Each number is 200 + 40 x the weight over its row's rms, rounded and kept within 0 to 999. Layers, rows and columns count from 0. The size before them is the row's rms in percent of the matrix's.

# layer 9 MLP down (transposed), 320x160, rms 0.0942, rows 1-30, columns 80-159
102,147,158,253,156,191,130,210,122,167,173,212,184,193,129,196,263,174,151,158,165,203,134,216,151,102,218,215,234,155,125,217,139,181,211,215,289,278,212,211,225,180,225,185,194,137,247,244,81,201,166,206,183,194,214,131,179,287,172,123,207,254,207,208,220,168,148,152,131,192,202,194,179,196,241,189,255,247,271,260,190
096,73,181,240,165,247,184,179,188,205,234,186,261,138,179,180,176,151,235,256,219,208,101,224,143,213,200,188,204,179,186,174,188,104,195,159,215,175,222,198,266,188,192,215,255,204,184,154,268,227,198,205,170,106,246,118,277,210,216,242,185,241,176,268,216,237,191,214,251,227,211,156,187,158,185,189,194,246,168,221,195
108,215,192,165,170,281,227,185,193,289,133,245,160,264,195,224,244,161,179,212,229,255,222,204,241,156,192,215,211,247,176,214,201,237,223,209,260,217,272,225,239,173,170,174,146,162,245,327,213,218,209,162,205,209,228,238,250,204,200,197,136,120,178,193,274,234,166,209,201,162,216,254,237,179,225,212,249,216,222,221,233
094,164,203,140,241,198,207,149,228,154,171,211,216,153,205,217,229,156,184,174,256,221,228,180,260,245,211,105,230,230,298,189,188,215,227,200,162,216,190,126,171,241,129,158,209,163,188,189,234,215,205,209,182,179,141,255,211,225,180,180,263,141,245,221,225,215,255,219,205,179,268,210,220,179,155,179,306,170,182,216,210
098,288,190,244,193,182,190,85,197,188,277,142,176,157,137,243,269,228,170,213,210,250,193,221,175,236,210,188,164,181,268,193,170,163,202,204,189,205,233,243,174,167,217,248,209,260,218,252,165,135,221,266,231,212,190,172,199,173,213,147,176,219,199,161,195,169,127,194,179,139,212,204,133,251,157,199,197,149,197,227,217
100,242,237,266,194,204,246,165,166,164,212,199,137,233,190,243,193,198,204,115,206,220,204,174,180,169,197,218,201,182,181,261,175,135,226,267,128,259,248,205,180,258,208,131,152,173,165,153,158,202,185,170,150,168,251,94,190,86,260,151,157,253,174,246,140,247,187,201,201,202,176,253,178,232,208,220,237,157,218,262,205
101,225,215,169,176,136,186,185,200,149,241,232,156,299,179,213,208,220,243,183,207,71,219,161,197,167,254,272,214,244,262,217,136,185,144,166,154,197,220,149,178,237,202,195,216,214,158,239,193,136,185,153,128,211,176,228,166,261,219,195,193,151,208,178,320,235,225,230,218,239,213,185,159,217,173,242,224,209,211,193,221
102,146,95,236,214,224,204,236,100,155,167,134,194,235,169,168,277,199,171,192,152,169,118,203,176,233,208,162,161,207,216,242,191,206,178,248,229,183,198,241,233,150,221,239,195,203,243,213,143,204,231,195,186,111,114,236,224,182,193,177,197,211,206,246,122,173,231,212,181,214,144,213,204,199,152,179,201,248,195,144,164
096,278,146,189,168,230,206,162,152,162,179,208,171,188,252,181,223,217,141,210,151,168,246,177,187,218,230,245,176,253,153,172,181,225,233,297,127,207,146,234,210,201,130,207,241,148,164,278,240,196,171,208,268,182,150,205,176,220,152,137,159,241,269,185,228,103,112,221,196,198,193,190,162,199,223,206,229,185,195,175,152
102,251,132,261,225,232,123,240,244,240,160,307,192,191,196,169,180,208,186,148,205,261,188,262,210,250,235,188,197,155,133,177,216,180,213,181,175,233,114,224,264,241,164,171,158,221,194,224,171,229,201,213,230,224,247,259,188,236,213,208,182,223,119,170,237,240,235,212,215,214,202,255,218,263,254,216,158,161,231,163,248
104,160,248,147,181,229,173,143,226,205,192,176,142,219,144,209,168,221,170,178,187,169,219,252,149,241,202,240,206,214,172,204,202,200,190,116,269,266,220,258,201,148,155,204,202,214,163,208,209,179,209,137,196,230,175,221,221,195,193,211,215,200,157,128,205,230,276,231,145,269,207,201,188,211,188,149,154,216,187,218,157
100,205,196,224,142,188,139,279,148,232,164,195,237,206,195,210,196,186,271,239,244,230,203,232,91,232,211,223,282,224,193,236,187,207,183,195,204,277,157,228,158,194,199,222,242,226,172,175,148,262,201,239,215,288,211,279,198,233,246,270,234,155,160,183,204,226,202,189,100,182,232,249,217,240,249,146,204,227,180,166,241
108,184,233,172,275,232,192,151,175,252,207,126,183,161,204,267,227,205,244,175,227,168,178,220,123,195,219,227,217,172,188,166,233,175,159,203,221,194,223,207,227,161,173,200,199,228,187,212,250,127,157,140,162,194,210,220,285,177,128,236,204,232,230,227,221,176,171,168,187,188,204,246,196,217,142,149,261,138,239,260,220
101,223,224,34,204,213,190,178,211,177,275,220,175,238,263,159,140,167,214,176,152,166,239,223,131,188,219,212,214,272,182,178,237,196,174,144,194,190,186,205,298,175,237,179,262,199,209,129,178,215,266,217,171,232,259,182,223,199,248,258,181,202,250,237,231,180,155,261,235,235,237,181,222,141,198,137,273,174,164,193,264
102,226,206,246,181,226,237,138,214,204,204,185,226,247,217,184,62,252,286,158,178,159,193,185,177,193,241,189,151,215,246,229,235,179,279,202,201,205,212,207,166,193,132,198,231,227,189,231,196,188,176,267,179,223,184,159,266,287,153,146,170,186,152,172,226,202,207,220,203,145,182,255,146,140,202,214,192,207,203,227,232
097,239,140,219,137,294,179,196,284,216,221,183,222,200,203,252,200,196,131,170,133,171,180,202,226,223,141,184,225,251,177,110,205,149,265,138,211,216,245,156,162,261,228,222,246,181,122,202,198,126,205,110,150,188,201,197,83,143,196,248,222,135,269,213,242,191,220,187,204,167,187,164,228,140,254,243,103,151,213,207,240
096,234,150,206,87,214,285,190,194,168,218,251,182,201,179,208,193,284,211,239,201,242,202,130,178,238,149,199,210,179,197,261,183,150,240,210,198,160,267,158,207,192,155,214,224,211,210,204,134,213,121,239,127,283,288,188,196,182,198,248,226,165,145,215,230,248,161,254,224,123,167,164,206,249,252,185,193,226,206,240,267
099,288,204,270,187,162,266,224,212,236,213,228,159,248,143,222,256,142,193,192,220,212,265,191,225,196,195,199,77,217,200,180,207,185,213,198,181,187,216,155,203,103,244,150,220,193,205,195,289,207,260,195,280,189,219,206,132,233,210,169,194,184,267,161,202,189,172,197,233,214,244,171,197,280,220,89,169,182,238,257,210
087,210,173,183,160,263,212,212,179,254,263,189,116,174,186,134,222,184,228,159,213,234,198,212,188,168,178,152,269,232,170,123,201,224,261,252,241,170,237,223,171,145,205,116,227,192,204,180,235,187,218,214,179,216,216,206,254,163,246,251,200,186,232,114,196,228,224,201,198,205,269,170,171,206,253,202,171,184,154,241,198
087,192,173,236,137,291,203,185,168,206,115,212,105,154,195,224,158,177,290,271,187,236,268,109,143,234,175,159,235,211,282,159,200,235,197,248,122,171,147,251,155,168,165,203,141,173,201,219,207,184,216,176,237,173,192,189,179,230,171,206,236,258,76,181,168,199,198,192,148,165,272,210,190,167,140,209,242,214,214,210,206
102,238,208,181,165,179,204,124,216,190,222,192,202,132,204,166,248,224,208,180,188,184,209,199,139,181,144,205,189,134,120,232,212,108,219,228,230,219,138,281,241,210,212,257,269,229,195,308,201,214,235,200,239,209,137,223,213,183,177,174,142,177,191,168,148,144,226,217,177,249,191,205,194,177,208,237,173,169,254,188,220
095,162,193,200,230,246,142,183,202,195,205,186,220,220,193,160,216,240,123,223,170,252,114,172,150,268,132,224,209,256,209,247,166,213,169,251,151,318,223,201,212,188,260,255,131,178,133,204,197,240,223,284,208,191,226,180,208,177,248,243,152,206,237,260,155,195,216,168,268,176,223,213,222,154,169,180,208,179,150,237,175
102,202,284,204,179,306,182,202,249,179,224,272,179,180,227,230,190,131,254,234,257,235,180,143,254,206,202,222,219,234,256,214,209,209,184,213,249,157,192,175,247,235,104,122,199,256,148,240,239,171,259,156,127,256,207,231,179,188,172,220,221,242,155,208,153,250,247,203,241,172,212,210,261,213,185,94,224,164,247,208,271
091,214,200,212,155,236,266,242,148,204,160,231,173,225,214,265,192,253,157,332,232,223,198,194,228,236,240,173,277,155,120,201,226,227,215,197,220,196,274,221,220,251,186,107,214,155,212,188,209,234,167,171,153,213,179,186,179,235,191,186,204,191,153,101,191,164,245,220,261,171,228,196,170,165,148,219,199,240,231,163,251
103,208,190,187,206,135,160,208,163,215,189,204,228,183,182,233,195,221,163,172,150,187,225,202,163,230,204,246,118,180,216,235,205,247,161,243,233,210,226,234,251,195,247,228,172,132,194,227,181,210,202,225,246,162,161,207,214,140,159,156,166,173,211,118,169,179,105,149,193,176,138,198,159,165,167,125,177,181,212,99,148
093,162,193,220,199,229,183,134,242,239,150,242,162,211,228,179,165,260,197,182,188,171,170,143,212,209,208,230,171,245,218,217,262,196,152,169,148,201,193,184,216,168,182,123,254,171,220,192,196,174,143,219,229,175,242,132,176,192,166,102,215,220,184,264,261,196,195,245,248,267,166,145,168,123,209,159,196,204,151,221,194
101,244,163,161,113,228,250,200,204,226,204,185,167,209,243,193,243,183,210,142,152,249,165,253,235,190,134,276,243,213,201,225,196,147,193,216,246,270,209,224,160,152,237,254,184,223,236,240,218,115,182,230,211,212,169,184,167,163,171,218,167,261,265,178,198,151,183,230,251,248,175,252,195,155,267,216,204,246,185,212,251
097,177,225,152,121,232,315,242,212,219,219,174,185,243,181,212,162,216,186,175,255,188,249,182,154,244,161,252,191,162,240,249,206,183,199,215,150,208,199,153,143,206,189,210,240,162,104,225,185,169,258,173,180,232,194,184,289,271,233,258,210,178,227,201,223,228,174,218,124,191,231,215,240,261,272,179,248,144,136,173,203
099,198,207,157,170,281,86,175,165,181,207,222,210,223,206,219,244,168,227,223,85,215,255,199,122,176,222,192,232,244,163,249,179,147,201,236,205,200,236,106,157,212,207,174,261,192,177,254,234,186,206,161,190,195,123,215,188,142,188,150,205,227,197,312,235,247,204,195,167,255,191,242,227,227,111,233,188,253,110,216,255
092,214,199,260,211,218,210,206,179,171,233,189,161,199,209,267,190,282,252,91,253,224,169,208,262,190,166,185,223,164,237,197,205,257,300,106,200,226,267,197,170,272,231,254,157,259,243,99,186,151,199,255,216,162,218,201,236,220,230,211,143,195,276,213,216,218,246,192,204,243,172,248,194,181,227,240,193,210,156,239,132
# layer 9 MLP gate, 320x160, rms 0.102, rows 2-30, columns 80-159
094,250,125,203,125,178,192,225,233,224,257,154,246,181,237,119,159,200,192,265,156,188,204,230,215,199,191,238,232,212,227,187,212,163,243,219,291,142,170,177,233,271,188,224,181,228,173,219,186,210,176,269,207,193,198,210,206,130,221,222,234,247,193,250,202,182,250,240,239,194,278,208,182,278,232,195,173,178,147,186,217
112,214,216,137,260,179,295,278,271,326,151,202,183,227,134,207,274,178,140,175,150,214,224,258,214,220,228,189,173,193,143,239,213,211,197,164,194,214,203,179,197,236,301,203,180,162,168,283,210,213,190,152,176,198,269,265,276,277,244,145,168,195,113,162,216,204,196,192,169,217,173,250,217,201,162,165,162,138,205,212,217
099,226,179,218,218,166,248,271,240,187,193,179,293,208,153,154,269,264,180,204,139,236,192,205,179,191,191,133,168,189,190,222,240,215,164,200,242,227,288,180,239,163,145,150,242,147,190,205,155,184,191,283,186,198,227,210,190,235,225,196,256,139,217,191,265,186,203,163,224,257,185,223,140,174,219,207,137,205,207,223,211
098,207,291,217,198,285,190,154,167,234,259,167,218,140,192,250,266,177,199,205,219,200,179,256,248,205,185,243,281,179,141,232,201,196,240,207,206,124,195,237,168,153,290,213,229,164,206,220,155,216,173,170,223,180,172,112,189,293,203,204,189,245,161,156,187,218,167,134,278,227,155,218,179,159,195,183,205,229,223,264,214
100,108,170,164,184,204,185,180,219,191,219,129,276,152,248,190,256,165,216,225,202,262,232,201,201,229,184,234,193,190,211,259,162,170,160,162,229,153,211,175,175,145,201,275,144,169,207,139,215,170,162,186,280,197,204,253,239,247,160,240,148,76,238,212,273,130,205,217,178,260,163,157,206,183,199,231,148,174,188,132,230
098,199,170,152,252,230,204,190,236,186,214,223,234,199,182,199,154,162,156,228,241,222,144,211,140,217,240,236,166,249,241,154,211,224,179,153,217,213,184,185,213,190,268,160,213,163,201,210,170,180,202,178,233,196,232,140,199,138,217,192,201,301,160,213,154,85,183,230,151,176,237,154,214,175,116,228,172,153,219,174,186
097,207,174,233,187,204,126,190,206,178,196,282,197,290,226,208,214,221,271,185,128,148,179,239,222,155,204,202,167,213,256,199,153,172,168,223,245,142,173,294,206,164,220,140,224,233,224,154,219,161,280,160,145,265,207,252,241,199,212,183,157,181,174,232,200,179,291,221,146,263,253,151,227,302,268,251,250,207,194,201,200
099,154,184,204,196,172,208,226,252,210,165,225,276,153,221,256,289,219,248,210,242,262,153,187,227,262,285,190,223,203,239,156,184,226,251,181,190,162,189,232,208,163,241,230,168,240,225,192,167,193,137,239,214,230,201,295,227,312,166,233,204,228,199,210,203,242,168,151,217,158,204,210,132,297,202,184,194,119,204,289,225
101,211,131,177,268,245,168,199,217,188,192,211,188,243,150,212,185,122,200,185,218,273,140,167,148,207,179,184,249,272,211,239,211,249,167,211,185,148,179,232,150,218,213,163,145,253,212,162,241,216,184,264,160,188,220,109,205,225,155,124,198,272,243,200,171,179,176,121,191,269,266,207,170,142,220,199,221,166,180,215,216
102,170,223,202,172,200,149,174,319,188,200,225,207,203,225,234,110,200,199,134,173,243,159,225,149,207,219,189,185,216,183,207,177,157,162,205,194,191,205,223,191,213,124,224,183,259,169,200,223,97,264,197,176,204,155,184,301,170,176,156,207,212,274,214,173,261,122,178,171,253,177,170,258,219,139,155,183,212,221,234,219
102,206,255,138,281,237,141,252,237,215,207,220,244,290,210,179,179,194,228,214,225,231,228,212,207,213,188,173,243,169,213,153,238,217,198,240,192,301,123,226,170,228,177,190,195,302,145,192,151,226,118,282,202,275,179,217,238,163,253,221,225,153,203,188,213,287,228,202,144,165,236,243,186,189,289,165,214,162,159,170,232
104,253,196,173,178,218,177,214,256,261,123,181,99,181,142,154,232,276,160,252,166,178,241,192,172,168,226,197,154,237,207,174,175,165,146,226,193,279,156,218,186,290,166,158,233,263,222,201,195,238,151,226,170,170,173,254,179,136,160,188,125,175,274,207,199,246,197,169,189,233,200,208,211,217,233,209,171,249,147,255,199
098,130,235,240,169,212,181,219,223,178,195,145,241,235,162,215,160,202,185,203,150,193,204,252,237,223,240,219,219,204,134,235,215,186,184,295,145,186,216,174,217,210,206,189,193,205,180,202,221,202,196,178,186,215,222,266,176,233,186,229,202,291,205,204,218,211,241,205,151,196,151,146,197,118,296,133,202,153,223,242,164
103,193,270,159,135,187,205,207,235,201,109,231,196,201,241,219,316,122,209,202,166,268,208,183,148,210,266,186,208,205,231,130,191,187,184,191,256,237,268,140,172,183,190,188,111,191,195,186,173,182,150,228,245,203,198,205,213,174,199,225,198,214,222,174,238,292,201,149,186,233,100,132,182,241,176,164,262,147,207,174,248
094,242,194,161,153,263,213,250,208,190,270,145,160,198,189,206,147,257,163,208,171,238,142,248,234,201,206,147,224,196,214,225,119,219,179,220,232,190,142,183,176,266,208,198,180,163,161,281,213,232,270,223,179,158,161,213,200,183,223,203,205,229,262,252,216,200,162,251,214,155,223,181,215,230,274,137,167,180,194,229,210
097,181,218,152,199,90,261,224,185,191,218,169,222,263,214,163,202,231,251,174,155,155,187,132,165,141,213,239,202,134,134,232,253,221,207,220,187,156,212,225,205,177,281,138,254,204,196,263,190,215,218,124,218,207,149,240,199,189,228,133,201,257,259,73,237,167,187,241,204,182,190,191,178,237,240,107,216,203,163,175,188
100,184,157,190,151,219,162,254,246,210,218,186,257,200,219,196,180,190,215,216,215,232,200,137,167,186,198,224,216,196,183,233,185,227,286,182,270,237,142,277,202,200,181,147,164,223,186,225,243,195,213,207,290,201,140,242,177,163,151,213,154,154,228,203,264,250,175,174,253,227,232,252,189,152,171,173,147,184,179,236,242
087,180,181,197,212,206,159,213,141,258,176,238,242,144,213,159,243,201,216,177,195,124,139,211,260,181,141,190,258,238,234,275,247,137,232,170,178,228,170,205,193,181,225,185,199,172,189,138,216,241,186,136,177,247,216,202,218,113,208,265,234,215,281,167,154,98,124,163,279,203,167,160,249,206,153,255,114,187,232,216,189
094,244,258,241,241,120,241,261,163,115,188,250,253,190,155,235,253,102,175,145,240,169,225,205,221,186,178,199,248,196,105,293,181,260,181,146,268,199,189,196,213,275,139,242,219,176,185,141,154,187,208,214,179,195,232,282,245,279,270,189,205,141,258,222,189,225,198,186,154,171,189,187,207,210,245,229,143,193,239,129,168
110,191,236,254,233,249,172,221,234,222,131,98,232,158,168,237,311,179,190,195,211,138,181,192,293,254,218,211,173,190,161,226,189,172,110,157,204,156,158,213,131,205,249,251,128,241,182,160,172,207,223,218,196,205,187,156,176,196,166,218,167,205,173,165,239,168,112,188,226,241,142,208,206,145,221,178,217,201,233,198,155
101,204,255,250,240,237,215,162,240,264,194,216,244,174,226,209,175,149,179,165,287,202,159,174,179,187,134,180,173,229,225,203,223,233,200,218,192,195,244,270,145,215,185,238,156,199,204,202,150,153,178,147,224,223,187,235,173,209,139,156,222,227,242,107,138,208,186,239,154,200,211,208,297,191,259,197,204,187,241,207,203
096,246,222,202,167,204,134,216,263,245,203,177,143,177,180,173,235,178,180,180,221,248,217,202,173,226,151,311,175,180,203,312,287,189,191,295,163,210,147,194,177,172,263,224,192,302,234,266,222,173,171,182,200,114,234,275,231,197,165,174,205,244,215,257,128,264,234,185,235,172,233,202,131,188,233,209,193,195,226,230,158
094,224,205,243,247,204,174,130,183,181,211,253,256,163,161,223,174,217,181,111,166,117,199,250,295,240,218,172,266,206,235,202,258,206,209,170,176,185,177,200,260,220,220,217,212,202,154,122,229,221,200,163,221,248,208,169,249,160,233,158,130,272,198,213,200,219,176,164,166,134,132,203,229,187,236,188,258,200,160,225,212
102,245,263,188,238,204,201,172,203,219,126,263,237,187,170,197,179,180,262,215,132,247,149,182,272,201,209,248,157,269,171,220,195,194,207,233,173,168,215,202,196,153,217,219,177,189,262,228,260,230,190,212,187,197,216,184,209,229,252,121,234,150,203,236,223,234,225,233,314,241,205,149,184,179,227,167,181,178,215,223,194
096,223,222,221,273,271,155,188,248,188,231,191,193,160,230,205,198,158,124,160,245,159,204,167,181,181,147,178,187,213,186,249,191,223,228,243,245,241,160,208,210,238,252,228,236,133,105,150,187,198,261,166,178,220,194,219,252,248,188,178,151,203,195,144,143,221,135,177,195,101,157,220,171,209,195,100,276,209,181,246,168
100,200,183,276,208,220,230,206,222,157,203,176,169,214,190,191,167,185,176,110,118,150,210,187,208,189,164,194,191,163,187,203,233,136,121,238,223,230,206,219,100,233,137,209,262,164,203,150,241,226,214,174,162,206,210,245,261,314,141,174,196,217,131,208,258,217,199,188,216,221,196,163,214,194,242,177,202,169,211,190,182
101,180,210,221,221,189,138,160,194,209,147,214,229,207,181,195,248,181,202,254,151,201,107,230,263,169,245,174,322,201,201,149,200,121,187,187,209,197,260,264,219,162,202,176,247,208,139,151,174,271,176,253,172,156,217,234,197,149,208,160,197,238,178,217,170,268,227,203,161,204,183,132,227,153,163,274,251,218,138,176,160
103,176,260,172,165,207,222,133,238,208,210,182,301,247,246,186,177,232,205,217,220,193,184,113,270,164,133,153,232,265,215,203,218,245,240,185,107,260,202,196,243,267,206,216,190,161,232,215,211,307,173,190,188,144,199,168,197,112,231,176,150,222,240,193,126,151,242,206,163,242,197,164,253,244,255,204,210,183,157,183,207
100,185,206,210,206,203,174,206,196,151,148,237,193,156,196,221,225,125,150,245,164,249,221,231,219,183,188,136,75,188,210,217,160,94,133,117,271,202,160,203,169,154,151,140,166,151,256,191,192,249,229,259,175,298,201,173,176,239,135,210,160,190,191,218,178,259,218,216,164,133,189,188,206,184,174,162,155,109,147,204,199
# layer 9 MLP up, 320x160, rms 0.103, rows 2-30, columns 80-159
102,211,164,149,121,247,212,237,197,242,217,162,145,178,270,172,212,291,234,207,141,188,227,161,210,224,292,279,139,186,220,192,284,160,248,243,256,184,176,184,182,184,252,172,147,246,242,184,229,196,228,168,203,234,122,235,174,164,256,162,146,186,228,202,289,194,203,161,164,220,239,214,221,235,141,181,185,194,222,275,164
106,202,203,159,193,147,208,254,224,191,248,195,151,226,240,219,286,156,207,135,139,231,240,208,205,149,261,195,214,185,117,215,177,185,172,198,228,135,158,185,234,147,216,128,211,201,220,256,195,198,223,164,181,282,274,230,208,224,193,182,158,145,155,225,261,226,250,244,238,232,238,247,243,262,168,204,221,155,196,212,258
097,182,235,220,223,224,158,153,143,119,184,226,151,197,208,148,125,100,189,180,226,181,183,184,171,291,205,229,260,180,240,225,151,176,230,168,215,186,117,162,183,219,230,245,252,169,166,223,228,188,232,189,205,221,292,171,282,139,234,306,214,199,215,224,169,217,203,199,232,175,199,243,222,164,201,188,135,192,215,226,230
096,196,239,263,215,160,264,235,164,236,233,137,169,94,158,249,230,203,244,191,173,169,163,190,207,241,219,235,197,96,222,191,215,184,128,187,237,191,267,282,181,191,242,158,199,203,227,259,203,207,193,167,217,150,148,250,191,226,191,242,184,151,181,191,155,200,105,206,179,261,174,213,246,252,206,192,201,161,229,198,201
100,193,193,153,192,178,136,259,220,162,165,239,232,181,170,248,246,147,168,227,229,131,191,237,118,212,193,190,231,180,247,171,232,239,233,186,237,285,217,169,235,251,215,200,158,226,327,160,198,244,143,255,169,188,204,140,208,203,236,172,247,276,203,246,232,236,247,257,179,175,260,236,120,222,227,216,184,178,203,158,154
100,149,242,210,149,168,142,181,182,213,184,132,241,213,211,183,180,259,241,214,263,145,205,128,273,253,183,241,230,211,177,206,235,245,180,196,176,165,147,150,195,233,201,212,171,185,231,170,218,132,268,145,218,236,181,226,160,197,208,280,231,189,264,190,147,221,206,223,182,187,195,182,255,245,202,149,253,165,171,143,169
104,236,268,201,198,175,219,212,242,274,216,233,212,232,160,224,178,224,137,214,191,213,264,255,250,231,130,185,248,229,196,262,180,210,156,171,124,158,229,112,195,153,175,210,209,258,301,200,148,225,207,255,209,210,266,206,107,166,186,264,244,143,186,236,172,184,266,234,193,138,253,191,207,210,168,236,178,219,218,180,166
096,152,267,194,212,199,215,179,194,266,255,190,260,198,105,110,194,281,285,159,216,240,241,173,185,223,161,213,219,179,191,180,206,220,205,163,251,240,285,152,126,155,192,207,218,209,181,200,166,197,254,187,226,127,177,172,158,216,262,195,156,220,150,231,188,239,268,210,243,162,222,161,181,159,199,255,250,178,196,242,219
107,298,240,150,179,208,196,251,229,214,242,215,220,158,234,167,165,196,176,221,226,192,188,174,237,192,149,190,138,250,266,194,168,176,197,227,185,180,217,328,210,169,222,218,253,207,287,171,171,196,207,198,199,220,217,178,199,152,205,223,145,291,215,258,214,191,183,157,180,197,147,144,277,187,154,99,152,204,252,158,208
105,207,142,149,135,182,188,148,240,179,127,156,167,209,125,194,168,175,225,135,152,216,200,215,167,198,200,226,203,196,129,240,171,211,189,294,281,162,204,258,210,201,192,200,191,159,200,225,155,232,216,200,172,247,187,229,266,142,163,230,270,177,169,198,249,190,223,222,126,212,229,245,182,197,256,187,153,196,241,223,183
103,152,338,238,220,221,177,232,201,238,176,229,277,215,178,157,201,191,284,171,252,148,222,221,194,190,220,227,198,144,195,213,184,165,233,199,186,186,111,276,196,194,187,179,205,127,245,164,197,185,215,184,220,190,197,179,207,143,184,219,199,147,242,292,211,197,188,201,166,263,245,211,246,174,131,200,234,206,231,252,246
104,213,224,215,221,195,232,179,177,191,224,203,200,198,255,154,157,306,255,186,222,263,238,259,222,249,205,174,216,131,164,163,210,295,253,183,261,103,202,257,212,225,239,256,161,201,239,163,200,173,175,220,183,163,300,220,159,222,193,255,208,255,241,270,172,165,205,182,191,205,243,235,232,155,208,224,167,227,239,152,180
093,159,293,201,199,237,259,202,192,169,177,210,217,190,176,255,160,158,216,258,153,184,177,229,201,219,238,184,170,157,230,175,221,192,164,133,199,150,181,199,235,194,271,176,198,201,173,223,158,201,238,196,161,102,235,201,215,222,179,218,158,241,240,187,180,241,180,210,168,164,143,237,193,193,282,180,196,146,226,216,267
102,197,272,188,214,187,235,144,182,182,249,203,203,139,282,143,225,187,149,232,180,249,253,269,148,279,184,142,153,183,206,188,188,246,185,114,228,199,202,171,228,187,274,172,191,147,155,211,205,230,187,165,172,195,181,216,96,212,209,141,145,260,180,252,164,138,204,305,171,121,243,222,226,287,184,218,183,191,134,256,189
085,194,215,243,278,182,164,203,197,254,215,158,198,158,241,189,227,138,251,178,213,129,185,149,252,222,218,192,175,200,178,205,260,196,176,144,192,195,222,116,196,177,185,158,197,156,246,153,211,178,180,218,251,253,231,173,161,209,208,204,191,201,93,132,235,187,292,180,150,222,184,273,250,187,170,209,116,280,194,147,196
098,264,233,185,188,209,243,196,184,234,243,217,247,190,175,213,179,220,115,244,210,262,135,212,184,245,142,180,175,94,198,156,199,241,184,171,164,275,203,176,194,165,149,236,156,222,199,192,221,248,216,241,147,235,206,185,162,198,215,93,198,171,138,181,218,137,268,201,225,224,208,180,271,166,202,142,243,193,253,192,232
100,168,244,131,187,171,258,132,236,182,198,237,184,208,125,171,154,172,249,190,181,144,263,139,260,182,163,239,207,265,182,154,182,183,156,221,212,190,256,180,210,171,167,148,246,194,206,196,249,185,233,228,224,293,230,188,249,233,152,144,230,226,175,170,233,152,164,222,184,281,211,165,112,210,227,154,218,166,195,251,151
086,197,206,164,183,161,218,187,220,231,234,200,157,259,187,127,248,194,234,156,224,231,243,156,232,238,203,190,238,245,173,206,186,166,183,249,211,220,184,255,249,241,189,136,199,162,157,190,231,201,253,109,118,202,215,247,248,193,230,208,203,92,193,92,185,231,152,238,195,207,154,208,189,178,229,176,129,235,158,190,248
083,205,167,192,253,144,179,183,146,196,188,217,215,197,223,204,206,210,223,120,198,189,186,228,144,218,189,237,197,127,118,188,138,216,179,109,216,215,175,99,208,231,122,293,202,210,170,163,154,209,221,174,197,235,246,245,256,321,224,169,206,104,202,265,192,144,199,188,159,207,213,268,223,176,166,204,152,237,222,123,189
103,204,207,246,191,224,242,192,125,236,132,199,220,147,203,204,219,163,187,224,116,258,104,189,232,206,153,176,173,211,216,186,250,136,175,139,167,206,167,284,190,218,289,186,216,181,213,221,153,247,185,132,170,222,194,162,235,238,204,226,185,223,138,219,256,166,203,216,290,210,226,230,231,131,182,160,185,275,247,223,213
099,218,188,231,200,211,201,218,255,233,192,154,141,265,188,235,221,198,214,210,222,244,131,169,207,232,195,171,256,235,154,215,141,181,253,299,90,214,269,189,160,211,194,167,161,189,237,190,252,179,202,263,194,137,121,213,224,185,206,244,145,179,189,244,155,216,216,192,206,208,226,85,191,123,201,195,191,239,102,127,191
099,238,186,267,246,203,231,248,227,242,220,147,170,213,212,203,218,211,145,223,189,226,283,187,239,183,159,206,167,184,190,249,234,168,232,282,160,170,112,220,121,180,199,216,204,224,193,165,220,188,190,187,256,101,243,160,267,179,201,205,148,223,200,204,206,192,222,162,199,145,222,233,174,246,216,202,251,261,193,267,195
094,250,108,146,114,186,219,174,196,188,173,191,202,220,202,253,183,158,186,143,191,281,296,229,222,195,240,146,180,228,263,274,194,198,272,209,161,204,124,127,184,143,248,238,211,208,208,186,202,77,201,228,228,177,275,123,245,203,135,213,292,220,178,211,190,141,108,211,197,210,242,153,254,208,202,205,141,233,262,151,221
101,172,213,176,192,227,109,213,213,172,243,222,184,180,178,129,244,212,156,215,88,232,204,194,172,271,243,201,174,192,247,213,176,192,235,222,247,155,197,201,178,151,188,220,127,245,200,163,264,176,162,226,218,234,138,130,255,215,121,213,237,175,163,197,191,161,229,191,252,162,269,207,190,283,212,183,231,277,214,149,208
087,236,170,189,158,225,154,297,232,236,288,201,145,299,280,195,167,241,210,174,214,190,232,173,226,169,189,154,194,182,178,178,162,242,248,241,184,213,171,183,198,197,219,150,192,287,206,225,97,211,209,187,202,171,142,204,260,201,259,144,205,217,202,185,202,270,152,165,281,198,214,214,160,163,153,174,148,239,181,234,191
098,200,200,209,218,201,242,171,235,182,193,146,232,235,159,240,265,248,105,163,238,193,157,169,184,175,158,180,157,144,270,188,202,144,165,187,207,148,128,138,203,235,209,170,151,256,194,189,244,205,145,203,282,166,245,272,115,184,200,185,161,251,209,78,246,195,280,261,191,197,247,161,183,195,272,203,264,157,224,201,188
096,198,217,203,209,185,225,223,223,188,290,169,91,168,162,217,190,197,224,237,256,202,239,186,172,211,203,280,181,152,186,203,248,221,175,287,170,202,242,195,195,201,224,217,207,130,181,217,261,203,200,190,124,185,218,228,178,211,199,325,283,158,268,237,199,157,172,226,263,209,176,246,200,227,231,200,181,231,257,256,211
090,161,239,180,188,195,188,192,176,225,205,208,274,192,217,197,149,186,213,148,153,238,228,117,171,127,187,207,90,159,241,230,112,203,258,196,183,190,184,211,172,202,198,273,205,163,192,223,208,163,221,153,105,150,222,155,209,88,169,189,160,236,163,222,142,178,215,124,148,185,194,190,201,182,193,236,182,226,84,170,291
097,278,105,129,216,135,183,174,188,233,221,177,155,233,216,176,162,140,210,159,207,244,213,177,203,242,184,176,193,196,174,198,256,173,151,273,135,185,150,242,207,186,268,269,211,149,169,219,137,184,223,115,277,174,222,196,154,159,247,177,159,237,235,194,208,175,209,189,214,250,176,209,179,211,279,159,222,259,218,135,231